From a checkpoint of a small transformer trained on Wikipedia.
Size: 12 layers, width 128, 4 heads of 32, MLP 320 GeGLU, vocabulary 6141, 3.05M parameters.
Architecture: RMSNorm before and after each block, no biases in attention or MLP, tied embeddings.
Each number is 128 + 24 x the weight over its row's rms, rounded and kept within 0 to 255. Layers, rows and columns count from 0. The size above them is the row's rms in percent of the matrix's.

# layer 2 MLP down, 128x320, rms 0.032, rows 88-107, columns 0-159
size [101 102 102  99 103 104 102 102  99 101 102 100 100  98  99 104 101 102  97 103]
[[136 126 122 109 105  85  92 157 141 119 116 152 104 143 114  89 136 149 127 127 138 145 155 133 118 101 143 153 116 141 145 116 130 170 130 144 142 118 120 115 119 140 143 123  75 113 139 131 142 124 119 148 121 142 155 145 117 104 144 102 146 116 105  83 148 149 180 180 141 108 162 116 115 146  95 142 150 124 110 141 132 122 152 118 139 156 148  92 127  66  92 130 119 142 131  89 144 112 114  92 104 153 137 164 125 159  86 100 147 146 153  59 142 148 158 120 137 118 138 125 134 107 138 140 143 166  94 101 116 148 118 101 107 104 141 125 173 130 137 143 109 122 161 164 153  96 115 129 144 144 107  95 120  92 122  84 139 119 116 148]
 [143 114 148 131  71 118 115 143 131 143  86  79 180 149 141 104 198  89 176 126 161  94 101 140 156 130 118 167 100  90 103 120 145 118 108 123 114 120 121 125 133 156 110 133 146 102  89 159 133 115 106 124 112 126 150 132 117 134 129 131  59 103 120 137 113 161 111  99 119  97  91 113 101 127 127 108 123 165 142 135 129 165 137  75 117 134 177 122 113 115 146 114 136 155 124 139 125 143 130 137 152 112 187 103 136  82 127 150 119 113 159 112 102 104 116 128 126 126 116 121 101 110 140 125 105 120 100 130 174  97 114 114 155 144 145 174 126 135 150 121 169 148 109 107  81 112 114 135 138 123 136 157 123 114 135 129 154 126 157 106]
 [118 119 145 115 121 113 174 152 130 120  98 141 119 121 136 134  94 130 131 144 129 129 136 148 121 116 153 125 119 145 158 129 121 138 115 123 126 112 150 143 131 157 104 178  99 135 111 139 134  85 138 138 161 119 170 119 130 120 151 126  96 139 123  87 159 142 118 116  66 149 153 138  77 101 142 117 176 149  84 102 121 150 142 173 133 124 131  96 142 172 152  99 121 152 130  99 108 110 118 100 135 138 166 127 138  85 113 129 172 138 145 123 133 123 133 196 131 145 103 130 141  89 126 142 131 133 133 132 158 197 118  97 117 122 150 122 134 125 127  85 152 121 127 120 114 150 159 149 100  90 140 130 163  90 164 116 121 127 140 122]
 [ 95  90 149 101 122 136 125 105 152 148 137 100 129 141 116 158 144 161 120 100  80 130 107 127 139 117 100  95 150 102 133  90 144 121  96  33 128 167 107 100 107 145 121 124 117 115 130 170 183 147 174 152 121 112 114 167 111 148 117 165 133  75 111 108  87 150 183 193 119 145 126  91 118 105 153  97 137 125  87 172 108 123 148  91 141 124 107 121 116 121 146 113 121 110 155 117 122 159 120 129 141  90 121 118 104 117 139  69 124 101 124 101 107 108 155 120 166  75  94 149 117 106 142 156 170 138  89 122 136 127 144 104 125 126 121 127  98 135 135 101 128 172 149 145 164 135 106 124 136 129 121 118 163 119 120  90 103 104 148 146]
 [100 127 126 190 121 147 144  93 141 149 105 143 120 137 116 128 122 114  92 120 126 119 134 156 150 107  92  84 130 108 121 149 119 115 113 169  97 134 116 139 132 127 182 151 126 129  73 115 150 155  84 156 127  98 127 127 141  77 137  68 149 151 163 147 110 160  70 133 109 144 142 130 140 147 122 128 115 165 159 136 157 101 161 125 122 118 107 115 132  96 128 148 111 106  94 152  70 141 144 116 153 106 152 116 112 141 117 146 161 123 147 146 125 138 104 140 157 122 119 145 132 157 104 170  88 111 116 132 113 174 164 118 124 122 125 139  78 163 101 144 143  96 134 169 131 143  98 144 130 116 111 182 138 104  97 144  90 139 133 146]
 [153 136 139 176 127  70 126  94 127 143 138 142 160 120 146 108 184 118 120  96  46 135 121 141 157 140 109 132 106 139  85 124 113 114 122 140 118 110 165 127 130 138 175 138 123 115 129 134 119 147 166 116 109 141 125 110 146 177 151 142 103 135 142 144  94 131 101 144 147 165 152 142 157  91 172 179 111  75  71 130  85 126  96 143 137 133 137 109 123  93  92 165 123 114 142 129  89 167  89 103 125 143 111 123 161 135 101 156 162 170 124 101 104 146 135 136 137 154 146 137 107 138 134 121 165 134 119 116 109 121 126 142 134 126 114 118 109 143  98 138 142 139 143 118 145 162 136 125 125 151 119 123 108 103 132 135 139 135 135 126]
 [117 126 126 170 142  95 131 147 102 130 156 105 128 118 126 120  92 188 161 121 160  90 117 125 109 159 129 146 144 161 128  77 161 151 106  95 156 130 107 125 131  86 104 109 152 128 101 146 147 126 132 151 133 103 142 143 145 159  87 172 164  96 104 122  95 127 143 124 115  63 125 160 157 172 140 119 142 139 127 116 121 126 155 134 177 141  90 143 110  87 122  86 134 112  89 114 136 113 130 143 106 150 150 126 133 156  92 104 121 104 148 141  88 140 120 104 137 138 162 131  99 139  84 120 119 144 131 128 131  73  96 142 118 125 100 126 134 107 100 104 134 115 134 147 144 160 103 107 121 126 123 155 126 111  98 146 142 138 150 185]
 [ 97 113  69  94 146 145 134 153  89 109 165 136 125 111 138  68 124  16 127 109  92 104 102 157 136  99 112 178 136 107 156 172 142 125 132 118 143 152 146 128 148 111 114 110 133 161 106 137 128 166  85 114 192 133 145 130 120 118 146 124 127 180 102 123 135 158 123 146 137 158 167 147 125 122 110 156 117 109 167 116 136 157 125 143 119 112  94 112 131 143 125 160 141 166 127 106 208 144 139 132 135 150 126  98 142 124 109 122 159 144 155 117 140 118 104 119 128 131 101 122 102 159 112 177 132 193 106 147 135 103 123 109 115 137 142 102 166 114 150 118 124 135 111 193 133 112 133 125 164 116 101 120 126 113 139 117 137 136 102 128]
 [106 105 134 129 116 120 142 140  96  89 108 133 102 115  99 153  91 137 140 171 132 135 112 122 176  84 122 137 116 190 115 161 153 135  96 129 179 169 124 138 119 117  85 161 129 117 125 121 132 164 126 132 106 124 152 119  90 113 141 111 141 144 163 136  78 103 164 144 127 158 129 125 131 132 148 122 130 121 110 127 121 103 151 142 119 108 165 117 139 101 128  84  98 142 146 147 149 146 102 125 131  89 139 131 109 130 174 139 123 187 107  98 117 146 127 112 116 147  97 119 132 114 138 138 123 148 125 156 150 111 106 115 114  84 125 129 127 132 151 123 140 157 106 139 141 111 123 146 115  98 125 125 131 124 154 113 170  78 163 117]
 [132 132 123 117  94 101 134 139 111 117 124 119 106 117 130 118 103 149 126 146 109 117 186 112 102 136 148 108 137 115 123 121 137 108 118 144  88 138 123 131  93 114 152  97 142 154 122  90  96 105 134 128 126  90 142 134 152 111 160  60 165 135 118 133 126 132 159 101 140 150 138  96 122 124 115  79 158 152 145 172 179 128 125 138 129 148 131  95 110  98  65 128 153 159 116  92 159 108 129 114 123 134 133 130 171 142 100 127 165 120 164  99 128 141 113 132  90 149 101 120 161 122 103  90 103 140 122 154 178  92 118 113 145  90 134 128 154  85 157 121 114 121 135 100 119 128 157 164 142 121 164 144 107 184 117 123 129 137 105 166]
 [136 145 120  94  68 128 137 127  99 129 128 109 119 144  98 112 101 101 106 119 152 121 129 175 183 118 114 118 118 125 128 127 105 155  90 140 129 134  89 116 138 105 166 121 151 134 111 136 144  80 150 151 185 110 140 173 154 115 136 162  92 139 135 139 133 138  93 126 141 123 119 129  74 166  84 115 145 115  82 111 153 139 113 144 100 126 119 103 134 133 121 139 121 161 131 100  90 151  93 118 113 143 140 121 128 124 134 125 133 104 115 114  89 114 130 161 108 106 172 108 110 151 103 140  96 100 101 106 105 140 152 107 147  94 140  97 143 118 175 139 104 145 129 149 115 171 149 118 122 174 123 139 129  77  97 147  89 146 105 134]
 [ 92 179 127 115 148 112 145 146  86 107 129 145 125 138 118 131 152 158 117 126 150  99 151 124 158 131 140 143 150 111 171 113 152 140 103 140 128 114 140  95 149 137  70 104  73 123 122 136 112 104  95 131 122 126 151  82 132 128 136 107 158 114 104 104 108 112 167  87 165 106 133 143 128 135 142 187  75 160 123 150 145 132 141 135 112 160  80 123 122 171 110 135 154 110 162 105 171 106 115 115 142 108 169  57 101 116 109 147 122 146 142  85 106 129 127 104 145 158 155 147 136 157 104 129 109 130 145  95 121 137 140 117 115 150  80  93 146 113 117 101 129 145 101  92 131 114 127 114 101 129 146 114 156 123 142 125 141 135 113 182]
 [141  92 134 111 126 109 158 109 113 146 149 125 117 122 118 112 126 151 142 138 144 146 132 130 153  83 127 139 120 107 146 114 141 113 134  77 141 147 150  87 176  87 167 150 176  85 169 145 123  89 116 135 139 160 118 109  92 123 156 125  83 110 121 148 115 122 143 106  86  97 105 124 118 159 148 168 169 132 111 143 126 134 108 129 105 152 105  88 120  66 137 151 135 134 121 148 142 114 139 123 128 122 131 123  89 139 120 149  93 108  76 151  82 147 156 147 137 131 154  89 145 110 113 153  72 126 131 142 125 103 141  88 139 145 138  98  87 127 154 142 131 130 134 160 100 145 123 138 119 111 128 127 154 114 100 147 133 117 129 129]
 [128 117 143 129 150 147 126 152 114 144  96 101 122 184 161 135 166 132 171 105 130 146 131 114 111 144 157 156 125 150 142 136 129 137 123 114 129 126 119 174 161 164 125 151  78 130 120 143 136 175 119 129 124 113 102 122 131 122 129 146 140 128 102  78 136 100 195 155 130 126 162 113 155 143 135 162 153  98 137 118 167 148 158 122 146 121 130 133  92 128 137 110 105  67  66 152 132 158 151 134 137 154 131 165 160 124 153 124 132 115 156 112 173 167 156 114  93 139 130 118 169 139  96 144 162 139 128 141 104  79 134 113 122 127 148 121 173 102 120 138 164 155  88 135 157 121 120 108 153 149 131 160 154 117 164 131  84  88 121 161]
 [113 153 144 100 148 156 145 106 138 166 142 122 142  71 158  98 149 201 164 123  91 133 114 114 100 141 134 123 109 111 119 115 127 164 113 125 109 141 128 125 114  77 163 113 145 132 121  96 112 153 131 143 125 100 111 106 136 129 148  83 175 148 103 111  97 100 178 133 144 159 163 111 133  86 117 143 146 162 133 102 147 137 116 106 153 102 104 137 120 149 130 133 149  78 153  99  99 119 110  96 116 133 135 147 108 112 107  94 156 128 114 132 157 116 145  69 179 153 134 133 149 169 115 112 115 161 117 103  94 118 190 126 178 174 109 154 148 109 114 140 116 129 129 168 141 141 137 131 179 119 133 139 126 149 141 130 108 163 136 123]
 [163 166  99 105 137 157 121 130 150 135 137  82 121  99 142 192 107  89  75 125 155 149  85 154 110 137 110 114 133 143  84 122 130 133 114 101 148 156 108 159 114  98 170 100 148 111 140 101  88 135 133 124 159 184 130 131 136 113 111 130 133 131 153 177 145 149 134 111 114 136  93 127 135 157 133 123 168 126 163 108 143 100 110 164 103 160 114 131 145 109 145  85 133 133 149 124  98 139 151 132 177 128 120 143 143  99  84 119 111  84  83 142 136 105 115 162 105 132 176 130 159 132 120 176 121 119 104 128 101 162  89 124 132 109 163 135 152  92  80 117 107 104  73 124 154 103 160 108 131 107 144 172 140 119 148 143 151 101 140 169]
 [152 108 116 134 121 184 111 167 107 140 149  94 118 143 105 166 134 135 148 125  86 145 147 126 105  65 127 138 128 140 165 156 107 145 133 158 135  58 116 102 111 134 136 132 111 140 101 101 164 124 153 122 102 165 117  87 160 138 109 157 117 157 115 120 114 119 134 124 118 134 101  96 146 109 118 123 143 109  86 135 112 151 154  97 165 197  90 155 144  98 133 126 127 113 132 127 165 120 132 138 141 158 117 124 172 103 113 117  76 136 151  87 140 130 178 147 116 102 127 138 117 132 105 127 138 105  80 141 157 159 118  72 144  97  97  98 113 114 133 149 104 126 133 101 131 127 119 128 156 107 140 143 122 165 100 115 107 144 169 110]
 [124 114  95 101 143 145 142  36 130 169 114  85  91 126 106 112 104  82 106 113 161 120 118 132 111 117 143  94  92 162  97 118 166 113 103 149 125 133 146 141 100 110 111 140 138 127 160 124 103 131 131 106 150  79 114 144 141 126 189 148 136  78 138 170 148 107 104 112 120 153 129 134 122 112 144 131 115 141 145 126 126  81 207 117 147 127 134 123 131 147 155 161 132 142 129 161 153  86 123 129 145  95 153 113 127 131 141 134 120 133 151 115 121 125  90  81 176 134 137 137 121 149 104 139 130 169 147 161 116 133 127 112 103 161 124 104 104  85 135 129 128 119 125 136  93 104 182 139 120 122 128 130 135 134 122 138 169 120 151 124]
 [136 109 165 108 152 125 152 154 122 104 107 148 126 111 128 113 191 119 149 119 118 137 177 105 163 139 160 110 117  98 134 139 127 129 162 127 144 134 114 133 144 118 103 114 125 106 113 133 139  94 106 113 117 109 106 116 100 108 125 117  95 126 132 129 161 108 105 117 184 172 133 111 134 141 102 108 177 158 153 165 116 108 117 109 148 127 128 100 119 158 115 126 193 167 128 140 120 115  99 136 133 149 102 106 105 148 130 168 108 137 138 113 125 140 120 114 153 113 144  59 143 139 143 132 104 137 147 147 136 157 132 102 131 137 164 161 155 145 105 138 143 130 113 119 138 104 109  75 112 147 129 118 139 151 137 122 168 134  93 139]
 [136 149 134 130 141 199 162 116 108 100 143 101 112 106 135  97 136 126 125 126 147 124 104  97  98  97 137 148 140 129 166  88 159 142 118  80 131 120 133 144 100 144 128 125 147 137 152 180 146 126 130 110 145 129  83 109 111 119  92 146 138 126 101 162  87 124 165 151 119 121 128 129 135 116 131 149  96 106 105 105 123 141 151 115 141 141 148 150  99 193  96 122 100  65 171 104 173 136 116 128 137 123 111 113 127 129  97 107 131 188 185 157 149 171 128 103  87 157 115 110 103 122 160 142 143  96 118  96 122 125 123 153 119 193 112 157 114 139 128 145 144 144  95 112 111 145 115 113 143 139 110 129  84 123 126 135 150 109 126 135]]